Each number is 128 + 24 x the weight over its row's rms, rounded and kept within 0 to 255. Layers, rows and columns count from 0. Numbers have three digits each. The size before them is the row's rms in percent of the matrix's.

# o: layer 8 attention output (transposed), 384x384, rms 0.0732, rows 269-333, columns 288-335
# v: layer 8 attention value, 384x384, rms 0.0758, rows 270-333, columns 288-335
# q: layer 8 attention query, 384x384, rms 0.0405, rows 320-383, columns 288-335
# k: layer 8 attention key, 384x384, rms 0.0409, rows 320-383, columns 288-335
o269 104:096087139125119121144152104118158087108112188159135113124086110083164172154129144111119113124101097141120134118137099109114101135125131118120087
v270 099:141129122149091160173105132080134131114157109137125125169138145143159135098154090055131109126151148150157090142156121121091151140142091129120121
o270 099:187127147147116162140099155123143115143146120133150131178148163097145136107172092065166111106133144138167109103147107111113133158155115141099138
v271 097:154147206137151132117112084138096081105185092117127119105098116122093122099173135089126122101109094156094108134124102135127149158157139144150157
o271 099:128151199114126090087109084128094115093120135119120117106129128094118151111179133114100128070127117171108124129121104124104131155114115115138149
v272 108:175107110156126129121153128087126080107159131103142148087138102127143124082140155075084138187099155118125121143140157139147174137156082145183088
o272 109:176152097140154140128148115130121107114158129109144144101139122147127141086146124096117121177136115149113146171156101122114169155174132131159097
v273 097:129160113129121139125147143160137100128103138131136148105077107120113132086158128163079096120142149160085137070129122113096167141115109136127118
o273 102:091156146137148132127146126159122134119097151174160147120088115104119105091151153171107116111142148187103130113132143080129133155128145122148094
v274 104:187138142120130098128129116112097095122122137120134150134184123140104115146120122122166180076103147142136173155115143122132161113157114103180135
o274 105:200152101120103078121130134135121107100168160132101172108164122154141125144136144108141142062150169108111132142119103127124182092153121092147103
v275 104:107153131124112150121144141115109139110173168126184157135147149099138130108074145135124135128122126107164117146112107142133179116134114157119155
o275 104:112140138122110157114140106111092172128152185157159169156115168107138126091087140150146159121124124135177105116138122143123163114127126121123185
v276 091:136112087118120102114128107109124119115150174151179144114121146149109130145125119132133100123085138131128096122120141157088118102098116191125144
o276 095:171135094113113113094101070145150111127134147126206168111146147139108137109103120187135104097109117116123143111114166153128111143097109177149137
v277 108:067090101125155179129104089124094092138136131175105120110138144112142134115096170112106128175123059121147143145127089135114106107129108119119125
o277 111:047115081123124187138097114134122098107140163147131104124156148130169155128104135092112096185102090126151111136131065128121089138095123111101099
v278 111:117130149133138134147134126127140185094127084152098113152111108147137128100103130136126151130137117109128081146155086138088123114110108193126117
o278 112:102147118138141121145123126163120149088131090139080138157090141153131117092118136119144167115151154122143072145175113139089127103126077178144125
v279 100:122140137119125137144139147134117128136092120146133163179110119139132171151090118089127110134117128100147125126186107189162066170117073137123186
o279 104:151133127087102137121142136144114110125142141134176129160098154127121157163099120095135119102127136093137118114198141151171090177088083133121137
v280 101:140114141113180150122181082182128132111140083132161134107093143151099141171102114130116097113112137092093154134177141130123116134097136142146115
o280 104:129121148134191131133164104156149096116121145115141166118088136125102171165117104120134092129118134083068171125152140104096121129042143147128129
v281 095:139123171128121164110094106123141127103134137126132092142124176090124135132161177160144168091110118183170106125141121172126131126140100150132118
o281 099:156104161126162202135099131160123122145152105149147105143117146133121148145151188147121161072115131169192141114097116150125159123148108175168129
v282 097:093087149105185139143127151147147112100123170101101110109124140160119138088102124104141137156118172143100126152117089153146130137144124136151130
o282 103:087104149110181118140115174099153122107106169117122101113127145111149146107094116117160145183118125125102135129145088137172091138141100142139160
v283 102:131138115131101127112122157139136151114137110114098165138146150115140124156138107105138117147162105128136109126106135140133110113134124108065149
o283 100:150120103099089120115119169151114144136123104132095189135130137148092109168121130122117124153139124124134151155101111138140111106141123086094127
v284 103:152104121094181091151155084074096146111149124118087101140142167145110164118111103138147141066143096121107114098156093118121146117151117151144119
o284 108:144097128106151104176175129113113134126153086121096110112137138151091164154088112142134135091160110084079136094134105124136116142155111155153125
v285 101:136086165118119125137127135102098153128106164181143126084161125167160135138107141127119117106105130086137086124153109137130148127158130126140118
o285 102:128096123157063137144108134151093163121084147170158145102168148133129139131095118121125125105128123095124075137156133128148143144144133140124126
v286 106:089093124115126126130127152128136087170149155133152128130116089126165148102146119171101131086128123106197116109109090119131122149105097103150119
o286 107:081107088120126107126122162088143091166136146118150147111097106134138126085143177155130141057135110095182134108142062136108125143080114128157086
v287 105:151085158155128124163167118135166167158143145117154109168077138139148089074162160108148150121132117149166146113109113166151152124152119110148117
o287 105:127099144142100171149145128084167168149146155104148121166114125127132116090132149100119120129139104132146141101111141198177162091148123110149124
v288 101:129129159123092172079153136125131104165080151131123116115107066098127102146158108132132140105137105087088112091130176119126144129129135129134176
o288 102:123140173116113182091126150098139109141126144094123119124106086122170109126149125157170173124137110116106086123116139113110122129122111116118184
v289 112:153120094158159118076126181111081176145122135160105137115130123133138117093125128137114124109144162099122163120125162109127148109111138140106120
o289 114:149147075138131117098146171103069161151136122123104177115115106135108114114129161131099133111136152116092104109112157122117131095107126140100118
v290 098:145125104129167158099152121137184110164124134102113121149140126074168082127121109088142115146162134113145197111123131170113154120176111109093152
o290 102:161133094113140122097150127142210122148125133086140120145144115073130092129122120111160145137163138100107156116124139158091165158147111092108119
v291 102:130157074120125124096132118129134139104136177121109146143119124144138119163122116117108167112144109053121098106065088114102103134086156127126134
o291 102:117149086146138136100145129123135147130132191133126132121145114133136136110112107093108165113153114074100103137050108114107084118068142110146117
v292 096:141125143105094135096113128104133110136137141165135147121126109112124125110158106124139084152143099146112155172111123131143095096119113140119138
o292 095:121129093120134154100111168088112118134170156113075148128124088120133134121107106131130115133159131137127140190105122132127091093094136150130127
v293 112:115111099133157110101107109128148113171101102133103115087124127148155146106137103150123091134119129116154128146113147187131103142136112120099179
o293 109:131114081123124138111116094157121150181135123119094130109081105138145131113149109141121089125109130097161112127121164170118125135125125142094165
v294 099:148144134138174133128123142137067163115110161141167135114105090140123134108115146144132125145145137134161156142169135130122085116136166153143134
o294 107:145139104123178100110145117150086134096124157156177130132117107143131105106102121102134156117155108133148159149183125126141111115101118117128146
v295 106:121087113097123136152141149154118102167106140084112101117152162144116094094114149147143143131122110113138145105182105116187122130121056143135125
o295 105:131083124081106157142114189160160151144132107096121124091147120140126109119094160110113144121118098103140176097187107105175111153149077143151116
v296 097:117154125124149157141122113111127124113153117148093144119161117143122127115154146135099108142125161142124176120102157098093118113113127143172105
o296 098:085148119125156149142102116109157129082114150161102123132150096121101141123165127142125103143126137146123186157093148135118088152162105165150151
v297 109:133157125142131096150154146117124140128102152153145163115140157138103134106134149095141105130127147130114140090145129108151149114123155152119185
o297 108:148163123125119121125158119159139177152130121146137153119131137144111130114143167124124111114135152114105110116127112114124167109131149122118168
v298 103:187124161091100108140126125113145106089163083099096091125098132115094132145148108125121112129181132133104150127139105176130122152130109137138121
o298 107:155125152121100099170123133089127129121165105111084085127109114148092124144146099164128101145168118158107138104131109132117126141135111151153118
v299 097:137146128150128177184150122119148150118165078113136062102137136116120108164120134165096137061121165116152132097102107167118099077140129148116090
o299 098:159145122113133150160146100126140137100166106110145082122142154086116097162115117138152104066167131120149151143071109162133125113133150154143080
v300 103:159127134096114141117121173102146148124158130162151182094127119134096110131098136126156133189111137106122117163128123135146101135100125137124130
o300 102:141136110097049115094126141085148124135171118152192170126109121121102122130128133068172106162123114093151122135123144124167104120110124121116113
v301 098:131097087085134123118134140150158160141122142121152140144158112095150107142126155140154174157098111086094090142114097088132133129161122156101124
o301 102:123095107136127137118142118157166154156148122124118140145117143099144112152135154098142170147124121090119077135127111108119149108134110144112118
v302 102:143146150097145135170140126106143149157085121127138137099112116123103156086194114170115152122121157148111137127148126099150104146131121138138121
o302 102:145112121127151135155132133112131165131136147115144128126098129134118145106179121187106114163169148151119094131171136092155120142141148111126153
v303 099:134147109124091154145138158152140118147119122137109119129099139136144177086124130082093091136137153128148178127070121122150103112165113128133175
o303 101:147147111094108124121131143115189133137132126117102105147132171112138124113110137110085119119148130139162157130083132150137110146150109152144152
v304 102:092098129142155129126142104116145144141107064050116149143133127123102166142135074133120079146157135145137183138121129145118123143105139097115137
o304 103:086103092123127125125131094102142143128101100045079139142129086095114166130159081108136073139144125147152178134126117127103123128135136107115118
v305 105:150099086097120136137159122189093142112157130151135115107100108140142163146157147138107100157121147128122147146122126121114159094149086116156098
o305 103:142115118104136136131139136090134135109138128190134110111124126145144140161164172153100107162132141134131123146132141130123148082089137084163111
v306 106:153123159135130162155120127093140147128143118108137164134118122137117142134127110132133109112095094092128149122152130088132147149117143111155175
o306 102:170111177145145167172130083105117147171142119140153116155119125128121124156131117119134111120094118119142117135165147106139166134143108088164155
v307 111:131151094156151176156143110125117118096117124166125149109109111097127159095157130167157127094109143167120134138102168138105136124135100114148054
o307 107:117156124168173144153130133107111137130121120175160173088100126123148165085142168168128122102134167158129149146110152143134116126128092113133086
v308 104:103099132147108097173112134113139139123123143118082105154133081119108115124099143129065150145114095114134065132109101102175123149129138104089148
o308 112:127148155126108124165111114136100117110149151123099092128174086103120140112084100152091159133117099124139047106099095105156122151108127074080122
v309 103:115131111183197164128103117149118142105108100112125151154130154207106111169123114144113117138127104118153090152106104120132159137104112148146117
o309 102:102124141173197159140107125099106137123124075149101133116141164196115111116106135137142109119101115116143088160103149127126143127124133123202096
v310 100:099140119136113174115151130093133151144120097127135137101127146078123125096106140107158105150119085129127169137175135136134101134118109179148150
o310 103:125157132136112181108140117131125158123128136091114167094096129083126137092117118107144083137141123105112127108184133139099091142134095169121130
v311 104:098148126131126143124135120139136101144109141129159179091113154163157121158104126153116150114091159142115104150137163133127165109126148100119137
o311 108:083146149108125124129130135123141132145131158132209140103116137174138146140125118148138113107095156139089091119125197159121175155110143097131140
v312 100:055120142146077143126159100133157130132162135094091115134145182114117126106122130156121078166103123140161134115123145139151120127134109135146159
o312 101:068137142149106143116102102091170117111160146100096069109175171088124118105140146146103116191114120142153141130106147132156101130119142125119131
v313 099:121132096113166153143133098059133137129139144131134096138083114151166162134101100167114089080159109099135116124153137126121143130131106156162138
o313 102:121142148130165143133133092101143142123173119118133098126117098146132146114103077186141079066182120107140104135175144111119138107164106140134137
v314 098:104134108112123075143105123115106123165143132138070098122120136157152127126091176137101090126135153123157132131134139165104144117141158111122107
o314 101:099133100136098074132140115116109137161137139108092094115113082145119115104096145124101080131145124115120127140162126173109110104137157113126146
v315 106:140111112134134111145143168127142118134145118087140135088154160127156154091136154088140094122162120143135086112134136142129099145172125174103179
o315 106:141114129132136126140140154154177151124180137108130127101164162119137132122110139121154096130159114146112095117143138135136095153171132186134180
v316 101:158090114105142107150106090132126129098189153150135136158115150135146143137121110120130126118118106141151095137104119102132134135167154129136105
o316 105:167115122114091119150110131161140116076132152143112139137122145175132137142075127139121127094122107116124108152088140126131131122153144151112107
v317 097:141107130111125100168166126136145114132107141153161113142111141098106129111159140145134151121141152147127088127149120135084104142165144117151136
o317 098:132131149106126103151150143087144094160081144132159125120118134122099133107179139125122171139145155164107102107162089162079118107184122147156143
v318 102:115156120135163101135096095155125121088129141079122105161161089126139128145137132096132128169165119123134121069155136157147182122105160132086115
o318 101:130165140112143107135108050111133117063101106098086131129177103123126129125132170101130145137160123115125109092125099146128158118089165120083132
v319 097:121160166158124113131146120152135088150144122096151092141108175134129135139121110113125150141117133139146089114166094091103109140153113101137095
o319 102:124126165159088182106142149138119107136103106106122111122110197123114121131142099143130165143147127140128087112185100121085106144195142118137098
q320 094:124135113131115143098185090127153156116085149102141161168107139090190137150118143146139137113096089111140173115175118131120140164094091083080169
k320 077:150148088134104119087140165162105122137177167147160118109109140150128161125104094120112150111124131140109141116121119133134121100113141123127121
q321 093:110154150121144129143095138080156140096109160116089120113130160118101089153100129106117107144150102108155140149100184134119124121118124121159163
k321 081:132142143103102139126087146060127090081150112151139112121131116129102162112159170117118120166152123108135155144103165153139125148154112157178102
q322 095:127152136116097149186070113103140114092161143119072109103167139098120114121147163138127113144185126108121067168108162147113117131143103145167115
k322 090:123129179125108095166091113098101112111114129128169133120165093117112122126160182138109120149099083113124141115096135131093090156170106117142128
q323 084:111080114158152156174114156141091136106140133115125128120133126156125139116151118121109124116145171150092103166087165104140100167189122170147085
k323 073:126128135124143194142132165164149164147139147110123102141139147122139115095133113126115102163147133139096128160121149139087114106161143131153149
q324 084:131097098152130155059146122132142099161132085154178136173129133111127115166163129149126192137104112138143107187168104118117145152104123136116111
k324 086:147098121098146145115154141146141143147141157162140126130138129122085119138103161093114139142108135147118090180111144099127134111098130134173116
q325 100:129162160128086122105125123093125151088097110110133121129106103118108119121092157144127101120118127100149114155128151135090126090129133092122179
k325 089:132123132153149146182090149108149131100115148153072088135140099148114108160091129133166140147102137088135151148073132100148118117072099131144107
q326 085:116113138111154117165124185131110141109139150099103116106164135121099100104129133141108128138121143171149134138114142139112163109119129197142116
k326 092:099125154091123099134150168085147126121088175106143163119143107129120109159143152127160109129090109128108166134118117139151106191162138170142108
q327 091:111112089132123107149097115115107090131145138154135112128137117140132133125145159110132150123152133130093148107119115106159073146131087167158106
k327 086:148108119082130123123124138119120163152131128094126135161124119068102140148183131146167133115184156126120101102146149117142114179133152123088149
q328 096:100138148142119137107114159150117134126146114147178091129113142124143136139117128108103110164123159110155172101136154151071152120107121146144160
k328 094:112144138106140142123144130140138136123081136157148116166097102111101129148126127140138100106093118122167100118126106118121119105080120106125127
q329 095:123145111086097132112149112180148131122138133140135133153144126104120117130110104095131163105167151114099132060125157137147122147147117142138132
k329 092:109108130097094091168087175141115109078141170126133149160173128090145164109145113157114109134134111114120165123124078137133113141130156143101113
q330 091:108115055130136107106122143173096123169129140100107122117133098146145149087111141135103130149122126157133148141140102097123133127124084143124132
k330 096:099131159106156138175132166092111108143110118145165147115139098111104134158170123159147113133075136149095147131123140103102142140120084170095101
q331 103:078162117132171135173104087101152136143129140130055113119146143117144111095190120119141147142109112093126087121137090129130126157139124131130103
k331 097:125155081133177101125121142119122149119113111129153117115112099141135112128178090172097139123146136132112107138136105161133123138107124140144117
q332 097:117141041081101115163080148153100134140173156117130103153118120165146145171145118139116154116142145142149115129127157144110123113096106144131118
k332 102:114132156115100116160133163069112103114147141112132135100138134063105142145108133112132122116134125145117149065122072095170086143159144141137123
q333 085:114156107121134131164113108142100085176096136141149096097094119141146136126149173156147124117147083112092116061148101101110111180135086141130132
k333 089:147101108087126167139138113082114109084136097105107123139109109121118136127098063114111112152132138130115100114124131108144151116145170170111185
q334 097:114144104119144137136147084155156127162096150098088178119127141112127155084123126058154140140108179115134165103108113114105146143147161095160141
k334 101:111135137125142108094168053152179159129119151134133134109165127140130089093103117088145145101101150158129124146101131164101120104145173129125093
q335 107:147093186119106146123115132089130142097097085122177105151142086191135122141117123159146114113118127155076144119135163157133130126106136084132117
k335 104:144156133123090125076113102176111147142132109146149144108120156112146140134109119111099125085123116125114100142149169111137168071120162126145167
q336 095:152143114161089159082142122150129148128103131121118133131146150101135165120125139079097133105123146100128078114117134141159106152146120119124135
k336 098:058115138131143081149156099105108121121149138097099132173117125109133112127157175150136095171102110133091220111097125121131096166147135133118115
q337 091:102128106138116117131129123114110153123125118093104160114127106151077152161144098123140134110174126123126120109120098167097149146132155133133127
k337 104:095153166119110123124126164121116120136107131093105084125134142115156148132123104095119085142125129083145120124112127113132066135090115090118184
q338 102:113110130183086138118096167087139141113173111132098087133169161099119105133150096153112139144091124126181092137093135111101129146148143131111109
k338 117:101167110150133111156128172093136115103137142135151104139106090108139125117117125087163124099118099143148112162125100156118089128150138166116124
q339 104:080126117142110119093110154178176107164158110173081097139134143111115134129132125081154142120131155113110114166142149132111162134122122121109106
k339 094:163131136091124139107154176124102162121102098106100130155156141120084105097155083103138141145145133124121167129157157136147147137118117155109136
q340 096:128143100128166131139159098095130126144098130124148093106111138133167155144134090114111176109159142131159158109120148097163138127076138106163148
k340 100:112113116142128098144147120171131090143100085148063124105139102126125132136115118083119140119143146142148112118117134132144119122157129112146125
q341 112:082129227144121122098151133131091140111103097118128158118131132152141130101125168181126122140113130113162101105126141108145121124147119138122096
k341 107:157127173107134159162182145098133127131085126122095146133135117176064091134142085110081094162135131129120138137110152132136106102122137151102176
q342 101:139118149100127124123100125111110114131173100135149114123136176149167165090127135152107130147148154113103098083150202103159136135076084139132153
k342 109:098142163082168099125113142090148119127163095148168087117129148114175114091127111161107125107143139112109140090154125114112116148096151135109111
q343 107:099099149147127135137105099110158150132175130115098073146148074142146120141140181159121148130097113106187109129106108149135124119117145148109120
k343 112:125109163118132172097111122092146115136107130137134103112149156167139139148148140179113081095113121097122113114133115178127117098136113151116195
q344 100:154080085115134119156133074111132156167115102100148130140138110108102133109116105103123147132095109131090123090119088145103098077153107151104087
k344 104:107109147151118047129152107147138076159168135085152145130140152158129165131121132110146120119162128126122113130124086123147103092146129144154112
q345 096:118123129150164140132140105163071109135146185123092112134148112159117112095168104120137146119146145181096174158117126085135124116094119143116138
k345 104:128104113118113083141123177116131143115150103122156124136139090109031129111141164092110137136145100145112135126162045132105150140121133142126089
q346 108:158137143134111165083162086142130161079105159107155193140126108142119093166118144137190103139112076146156107170106157118149095126138135114140126
k346 106:109107139113085092114149134117108172106165119105158103086110135082135124134103128128146123146154126114133120139134130139085140158107099139118119
q347 095:114141147148139132119103133098133121092124105142125154158183140173122166172122111142172143132116098114151097100156109137124151095115163147129108
k347 112:100145097151142066122107159131128161148188143150143126147135108115181155114110139094130167168131164122162098128118096117147141142106100139149094
q348 109:121100112124159108107164145107150139136154111126165109127106119105136113128078103134078121162150150155162143111146101161135115142134115128112127
k348 113:101161100146132079079126160126112130104113127135142149163073095148114109135112156145104171144166130134166128106088118149148103091108093117156103
q349 105:135121104125135156150139110120120160130118117103103112087095144102145118104136121134155135115122162129137135130080143149155122121169127144114114
k349 114:141104136145177133107131066143172129170082111160141098131088141142085126128130134136122099163148090088173088135112147088125149100168127121158113
q350 104:065120119124126122121136090093143103112111129133112129174090112110148097128129116099174073111129156163132086144132108148097103172095155121087111
k350 107:076117124145144134098157085122101065122120153157128135180115131148110120115127111122172093130165114115107129078075138112100133117117129133123141
q351 109:127134114124129090129139132115091113127161133162131135121121115137127120123122110109144163146131155141113119173123163109102109124095104151081109
k351 111:076177116126118164122126146102051084124146078148142139123135133112186141118149139129121157133061143098113097190129115108110149132171163143125118
q352 103:124117164137137142148150122184149083169123116089100148170179102078125088116175080133141150111134128150137162125132124141097132177130135158167140
k352 105:138115133133156134118113130182128114103129139113190143140136121119122107134131102142079148124146120173105150129161158160078111115125139143148135
q353 112:129135160127079177118119148154144146168103130125120126109116128200165174136171146080134142131104099114093118109137143114148153123136110150115147
k353 103:112122091095149094135102116101116105167134127107119167099119177107147137115137137143135142129156132167102079118146142151141137162132128139096154
q354 109:173125131110123091164106121130147131128085086121133173101142158127127110159120141117095134141127092145159109174155109157211104117161123113132131
k354 108:097103108149132096172121169139154094118088100124126145142136118123108113171096121156161129168111173144112119169118096128132134126082162127144129
q355 109:153090087083135145108147099161129158096131104156111132125116131110162103143104134098122125116151128109151166123158196116149104108113111127129135
k355 106:092124137164138175128139148095103156153122094157103162123116176086160141144165116128124108152120144123097178076084158094102154114179138143152152
q356 105:202137084110125144069124096093116136136124090138142169104119134126115105113132178151143148096139120126098137173135102162125128122119110162157099
k356 101:137100119093128099156104141130149104131098073122106128125101158099121171140089147075124130130143126124139145118139149147112133117119107187119141
q357 105:097120111126113132185155139148160152176063127129122107119145131131141138155132163165144139122089135098120124089126144134137124075117134154124133
k357 104:149142117122072135148188088144134135197103111110159130152103160135121117139105123131124113109119168107147122111157143139134090118108131139160159
q358 113:110189172151113136119152110160162109140140107147129125151126143141114123141105104121102106076130142109113174110166128132137157183124127081120147
k358 109:150163128113130121123159166151115132091125129157127104140148113111137089085161137156137099089108123114111145152119123139132134133140177096096173
q359 112:101102103148158136154116088154134157129093102154113156144163110156131148115139149071180119149134176096097108141188144121176137120127129136101136
k359 112:144104146141142117104119123127139160133086086134122104123146103070101144143098130107111130128126131137154086183107134138094138147135104107132174
q360 109:105132096097180185112122150079105117093103151144101156099147137168144126146096105173153107096074161103125140148181132136060128100118157129124160
k360 107:079155158143170134132126102106123120175119102136126138130137112120144083110153112149145104107155130133116146096160165147111156082168135095148112
q361 110:122091124147116154102150162109149083164165088166176075119155166138144125074121125170079186159164126122154099156128108123123168083169114147150121
k361 109:141151173130149125157114108114128135116130130103154121169140120165112105131133131118131114126122114122174148144117111120124106120125154186168142
q362 108:104145093139105116148159132120112183139133149096115126160108122137102106113105126148128103111112144162144128101059146107130128158148152132143090
k362 105:140085128129124129107143137104134102129144111132166138075114114087124109143117180127169177137109115103111108093124109090174130130105163124160125
q363 105:101121148153208120103129124164154148168138096140166139147171102104106126087147108119090187136103129131165158134090095114145144166128125123096118
k363 110:093118133167163119148158133142111182115124143126140143144122090146110119122144152165194153092080115108112168158124102163119123144147152119085132
q364 102:128077158148114130104096134137130135142096156099160087146151201123107148115130083132131083137149172104148104144129140136106170133128098124105157
k364 101:137110094099154191132111114117093134139077175143147100100111117121125155134128091109137139142121141078167132159084175145143112156151105155123117
q365 111:135107114127102128125129144126132126137123082151101099083167126131122126079121143124118190113147116134149136106105138127150111117116139158130076
k365 104:100090114132101130106119129148139110125086124109142100114145154159139123113158135152157145143109136127125124111173159117123105188141071149121119
q366 109:082084143110119098152129091142149115101138110115108173167108155142134155154152082115130125155133103116148135105178147099119108157150101144146163
k366 109:123130095129126107140129077124144136103158113124122118124124105167098114112127144127118154097076153122146105132088139125123124129121128128165113
q367 114:140158123131136116171164116138169129128118160099086122099164133148127122094103114122167132103135136084081144120123156160158118152130146133107142
k367 109:133119113116127123115106115118086157122136128102127146118187182166132121080128144093135101078136156121114138129105159137116149090115128162154067
q368 110:162084123138112139117139107090123101077098142158129130124117097104166147124144138125112103139089140137128189150149120125170136132124148099096116
k368 106:115099124145137130132138147099151131137139111137115146093099106156133129164124123122169114121139107176150154146168135151173136097121122094133106
q369 112:119105086115150131149147053121129144129076186136102127145152121136099106131108141100068163135122122117151066108119120151135143117083130132133103
k369 114:130126102134142124106120074175118159147101130144153129140126098139097121155142163115114166137104101102168063137107160150079131139120074126139115
q370 104:106111143130141113148101110122111145120173149147132104145125108133095140117133147125175123084120098116136154105071139148155149111139096131130133
k370 109:126131169104064098142117125104093128110094173119127138119120095099118145133163174175161156117101094135133132103139130148166123113145122144101100
q371 103:116114132109183093113075121126139125101122140131147124123118124184117093102138123121115121106113122106138106197148139105131120094134139137131097
k371 103:154162097097114102123147128173135117145095163147158145167144109145121133169135159154143114125101147165156102121105107111144142090141186151120106
q372 101:145142101159122177148134153129127160118123132085117113165161102102108088091132145143115115128106129118142131087131152126129167122140138103137130
k372 103:174087110102122137103106167129166150143143139095119127110097122105098158091156104123123150124125158112143195093142148109142129076106118104155166
q373 112:152097121106093175116123115155178125136134096135076142180129169088153115085131099124155104083132167156089140139155136136117126115131154131113153
k373 114:127140130148110092135106135161124139167168105126107141139138150114134114132092131100134140094155143112141135136123138103097114136105128133110092
q374 113:154124135133106118109128162103189148147140135135093077129177113089136103180119129083179154117176115113140108143103040154088145117123153079151116
k374 109:099165119111113132108152164150094132109135075150141108108128091169120169144109130099128120162153117153115107138137147105086152138107104148085147
q375 108:101120122127150143111098101126124137113125133103137132169098155112164147099101122136119124122149149123117136133128153102163151163140081141177118
k375 103:104126113107155131153134136134150119150113109122134088163090114100104134093132093126127163088142146118154128139112084133139106121121149137138134
q376 108:140116117096139093121121127105163111119136149106123111100122084129128104124108116103139138147146166160134147098113143118107174123114137109145131
k376 107:112129140134105100113120137148150113132096129147113142107111080128131136119130114151154119128125085085132139174117148091144111144171093127167144
q377 107:159123118105113125118136103081127126127098112182182121124113129134104150144084155161132098139102138142132150106097129121135144156098129094165097
k377 105:142131120125150130142096148116102130117147099130151144125137158128139140132150091149099092174131170133108129093148122136145124123136088144163132
q378 107:107158087118136093125172138142128129136116149166091163163111096124132083135145113108116155147175180116073151101130171078145132084169113159119108
k378 106:148147120118104138093148163131141113137146134142119130129149124141149126133115134140120181135154163177095096086121139119143124107164153137096145
q379 105:105137101130122137108162102086119082134111083153123153139117124163117125140140119108147119166134122126126145137141176107092088117127118144180149
k379 105:103130131138129142130174117127151107112109115144109118138127142161149078106107110101135144149164116078173153136122128117043125134152147135129128
q380 109:151109068167167115097133185147150134103088120109104158129132140130093128143094116110114109109089117147117127102126088135130113138121133103105111
k380 112:164118147175149128149138148131159140159084148146132147137164171144183142133118090112121070132153131156157124113119147131071126114112051107108129
q381 108:138166165135133076154115172115072100099159186120174151180116135138146141125133151143120159138129117125122108105132111134114116149145146130128109
k381 112:113112102119124151180078160134146128129123113181152183138129100092162136117145139124125136119118103140128140131148149154096140189140136094161104
q382 105:125152137117074096170108093108145093149132138137108133130124108132158114114137112089105101154168145101191187118136124149096128139162134138116119
k382 103:130124115115115147150147133078108101147128137118101114125135123149141109106159153131130161102167125107116137135078089163169140140158139128158102
q383 107:146130081103148160132173105068133147129139132106164127166061101119122123135168148108177134196108173149137121136140124172152107084106179142094112
k383 112:134161125174149154083130127117095132126174141163135086139093120146104143123127125087163131130108141107135102135109158123138156147076143139103129
v320 100:126140137078115118145105107124055094114134162164101165116174122121135144089103130158153132100124146106127117140106107137124141095157102151154117
o320 097:162120139118145121135134117120068094118135167150126152118137120129102137110121123139124129105123138125129113119106086134147137102143100130138143
v321 100:124121101121114123122082145118100090164154160168135133138133120093110097142119094144099141122100145102126146111125135146132130102104106144129151
o321 101:138124103105154136096077106133073097151130155165094129160107129143091094132140102115099129132109119122121152153128122129136117112081114147110160
v322 101:115127111087111103112180113103125134103110133084108097117138146153130121118153088112090147106123130113132105125142143128124113131115084153104138
o322 109:083131148109099113118158100122124140105127118103117111132132106113134118120139115128102152119167104110135098081135103095120072132130073167096122
v323 101:114122173098117127148096147110051157130147130158096106146133122107099090091151116111113149120081135157110132097148144154119115154153099136159139
o323 101:123126159108133140142102161125061158146166100122070076149124121157127111091167119136135147104111137128110116124160140139141112147150125161174142
v324 099:101107156104132143199154142116151168136156152132138122106125100124126158119094146144111109107143083144114140132131144114096114146131130127124120
o324 100:125116143130137130167143151100144164119140118142132116106100112105141159102094158149117120124146102090121138141116131133102110114116146165126127
v325 099:173141107101110129139110111142188111129116169086139132109125129089145107128149152160122164106117124112117120112108137157181077128134109114173150
o325 103:174141093100133121128130148173178101152125126123106142138113126123150133154147130174112150115117113122124126107104141159161096115172103139189115
v326 095:131091165154154110136122143130136121159138145156096143127184145131147082158145161148103111129159123118125102087099131125104111079155093135108127
o326 099:144106158168137127142126186132118150153122138146109133127107141124098101179087148191141106120148134112120100125098082113125097106123110139153114
v327 094:135135128116140121132172150110100118090121106124129129136094146131109153139112085122154125122103126084181133125126127061103146184128129138167124
o327 095:134118113129114127108164129105107102114130100100129164131103123138128140127128081138182111137109133125162067118156124087080147161078166124150096
v328 099:148151108079135163148122150145148116153107117114145074112109164065117171134126162123161107117092165122132110148130162152160117122128131109096172
o328 100:172151104101115141136130144121166131149099097115123057122091122083135156149114161126151120118124150116147094140123130136140125092146102123090144
v329 098:062094104130119151175167105142147140143110130129145136146107159119107115133121099129162140125124110097096116080133141173085100082151116106132136
o329 100:073119111124109145157166124149145120124140121149132151118116172097114117129146099128149114096132109085091120076124137144111104135115137098127183
v330 095:103139144120176122173123130110128109171151137147129124131137127150147128098137154137107092100172137151123119115129165128099139123133183110128116
o330 102:095161109118187109153136177120133119171169131177126117142123117149094135113138159133100077058159158139098160121133178105108132128117144127151153
v331 097:128162161124119163109136120129178143110103101130141122102127143145096131137143130116131091125124067157122120110126149132098156163133121135094123
o331 095:160125162118106150147121114112141143115095131180103114090082159153081150137136120099124101119130051157136147135150152134111130147130100140073124
v332 103:161142143098129132125110128122110132112161121153139137105168129099178121139114142095141114132098121077138117081126142136111123142053137079159120
o332 103:157141140101131122106096163123135115103166135138129143112138105098150121168099154093137104180102114111138108100112137111092077123046122113182108
v333 096:168095132156089142146118125123111123085121158134140118110151126148133154113127191103156121108191131147182146091145156142139118100134179110109108
o333 095:149130146140080129142120123136137143087110143164132096135120125129125166150124154098143147121167118145167109138141143135149140117173152139139145